From a checkpoint of a small transformer trained on Wikipedia.
Size: 11 layers, 3.81M parameters.
Architecture: LayerNorm before each block, tied embeddings.
Training: 109M tokens, 3424 steps.
Each number is 128 + 24 x the weight over its row's rms, rounded and kept within 0 to 255. Layers, rows and columns count from 0. Numbers have three digits each. The size before them is the row's rms in percent of the matrix's.

# layer 8 MLP up, 640x160, rms 0.203, rows 288-296, columns 0-159
108:131136133134120147168115143112142081137148113159113152113154131113081114172154112089110120117111099124136165127094112139152097105154122110167142127116125082149111169101133128127069166091160110151058163119130117111094146080154130121122135110090112157127139103143119167140122122122142112129155129196167106128091111131128122160154126154129120121126128142102112073078123121119158123104064091136142129146141168112128090125172140131116146167149141116138117119111141127139141123100112127
090:148118092130139092133085100112095130100112138113105108099134134149079134101157146132119133156128114144148124115175127139159106147127131135129144125103150121126132139117125142167149092118104114133137138158132164078164154087141116135100168137135143135104073137175187166155097119122123129151107151124183139123104154136107074145155159090115092103149136111119118136169110101133112150173124106094129079101131117109141101089108155138126125169124142117128083151094141131130106113112156177
098:153112102103132094104127146162128132125094135153093174116122129170117145107112149116139129131126119082092144130116080114099080139131171111111136161113092139136136141124144147158098142110163152100106108103131140088144142115135144143108138167084131094160136098140111143148150087105117138158133118148101125108107140131067149109120118064144156107103103145121179154134118200128099118159119144132107142150121142127133140135170135111086147134113131092119138105068141150125099138116114173
102:128137117097130097105106160107147135124147088110144133144146094177177121145157097137158087126134088107153130102110111155111119107165127184084128131112125100129131137144125104149137118162141100112096166137176159066104137129109151109106187129120112135136093108099130108137187138104138112160141111124111093124112141137147167124157138149102119092108129125150106101158096161131148135132088143146136115122178171155133132089129168122129134092110141132159140136096100134152098145135141157
102:150140142134114128153126109098135141114100130142163161136141129128118185123088108139166143122118110125123143134115098116132132133100119133109128133092126132134144129131141122109110093132156123094128135148143094130123097105128158141120123127114129110090118134177151145120139100137177071113124123146157158145188116122138086144093107181096168134096152170098115127139081091135135127100101119142164146112073078104144081143133154106124132126108140148092157086121094122105139174158124201
092:133145172152112108094143144155154099124150173093102096098146138120146171156141086108132161108125111104099092154100134148135111053120110126165106150153171124150175117101171128107122134105132136143134114114154137168176129149089122126139110098149128127168151095117181118125108141124116138099122114141092137118100117133140133140144124144141141118095119170063113148148113140122118127147101120115145178133111097122101153091080120118128124129126137110155130147131102147188148136115113160
091:146148168077112148112163175089138151138169152141129090082125119134148127135117128140134140149113155113099115148142099106143098164102119133122113128123138134137137160130140125145137105164123048080116142150156124130095131129146126119130149134117154137127101124182149154160135113097075121078097144106174126123100131134106119105105132124158146104117115123134099117141107155146135125114151123184138139155125190081110107075089137116088138110165154144103091098119127113121128117128104151
102:152123092138125179128135143137173129117142175138108139156086115142073136097117134140152149127149130116119154115146131143159098134131091152135111153149148092128133130123152129132159146124123115125052170076114104109115144132116134120127111109147098126169126133132086101128151098076153127126115112106113107088046142147131133143124132162153144137151155119127142119120105120138084114141104138125137095141111128116115127136130098142101128105112115143091147097172154135112213109185113138
087:141129133159106090162172131128155127127140126142100127107155177127128143162071121144113117126164139139144133137131155139137137135125142162137093129160137104167129179132151140153139145116108108166150127139096076094143100086150154068080122116116095150132116149136160104201121102104112103173091132118135127105124122100095115129157140098128127131152140133162106136140123113100125122163111160094106132126158078153129121086127139128094111136148135110125126119085092169089102118107141106
# layer 8 MLP down (transposed), 640x160, rms 0.218, rows 288-295, columns 0-159
098:128167150075105148144155143115160126095160134142104128112136092121079149147124133109148115166145099154154116172104115134156089116164105137151163184144121142174109167154114129135100141166112146137131128166122131174133136112088157142119111114143113178130086080145109168149119134093151130117145130130129067197143168122089138148116124123142115118117137120145081094114139132116107121110135112135148115091123116156117119093110135122130120122119114160088147160158131099140149137126122164
084:121120104105104125163169062115127139090110123146140121133104078112138104103092143143143106116104113132152103102106069115167133138130125056057177089068138132123139106098121147183098164129105142131126150129135163141138130080154137139104140131136092111135089119147092107127134120151115120103107146156092135118111093132158149116124128123153133154116144148090142132127096135137137125160166110145147122107117140113102092115130155147138136114101139153103085151122144150145121150157123122
092:110133150089149106128109137135131124142133135126140124112140092108101177105156123183141138083171106120170138107151084149129109118109116076105115141145100147144111107118135131130099104106114182191136137128138156153131146127114101109083118079132114146131118134123091135107156103160129090114145124111156120125112135161129140155124122149182123148139086111111128112135117125167105166106184141101144084132106142098149117115099145129144070099084115118147125170114134101174165118140124125
117:130134138129144116104114111162109145145123091156115126144132124116078121099172135158104173169125156092120131127124124183105169136141148124137124144202108147112138063123137107141184120137105109124133107111146120128135130153131162099139087141134087120119132126142105153153108189129144117100126140213144151155147084103122152125124128127142110156142127103115093160119114098101142142131121122131141136147153099128099136118100106134146143136106114169094111116198113132108162129141110111
105:144144162110148114158161128137124150100109134151129119128112152136145152123081105089132176130137151109096169140119191131141111130200130107098162140105144151134109120136148120156129160130103147133080099119161134128165139131121095125129148143112120106124062084126159128125108109134116136109127120118165104112123076109168136127169118087137152160153135137091119102142119154083112149145142113141125106091120116119126153125147139127135118128125158104140149168151166150165083057106146138
095:131165121137117158138083123131103132129183135153112111132135138131160117122165153116109149133136102097120097130110135125150122123131154141172125170171115108121113138145156135130122112127124112113155147163138136129126136090096134111139143145142136128131156105155154118133076124186138091131142117116122151189162165133102137094118134103116116135103122141126172133137149097078113089109124134119169113105088099079088174150140143114149138075128156137075112126134110106138210125169114153
090:146121130148147121132073122139101119143106160074152126123110094139136089106129117127126115139134059110138126105181120145134162120117125104126128156120118128114128096149131150148121138116093115159098117182107114141144128154105124158122181132115093135147085133109087117092128135151143129141137171186145123105105097121116177115137106100129108180127101065134146141137129126162110119092146134126161126130130079125090143125136143130162122178152097123132151108087154096154124090160148109
107:120135179095108124163121111138159128145161137121153160124117096131152132122132144129083143088115100130125168167154089112094113122122080177119114156127149133123101125125113146151162136127116142128110090140090127096096166165107103092117187122177149102106158128118110134132129125131102036087116113118135137146110132125085106070124148140158118140149105156120148158095124113138142129133119164165101152137131133095150115131160152143119136136129105155135104122143147092142145114102090113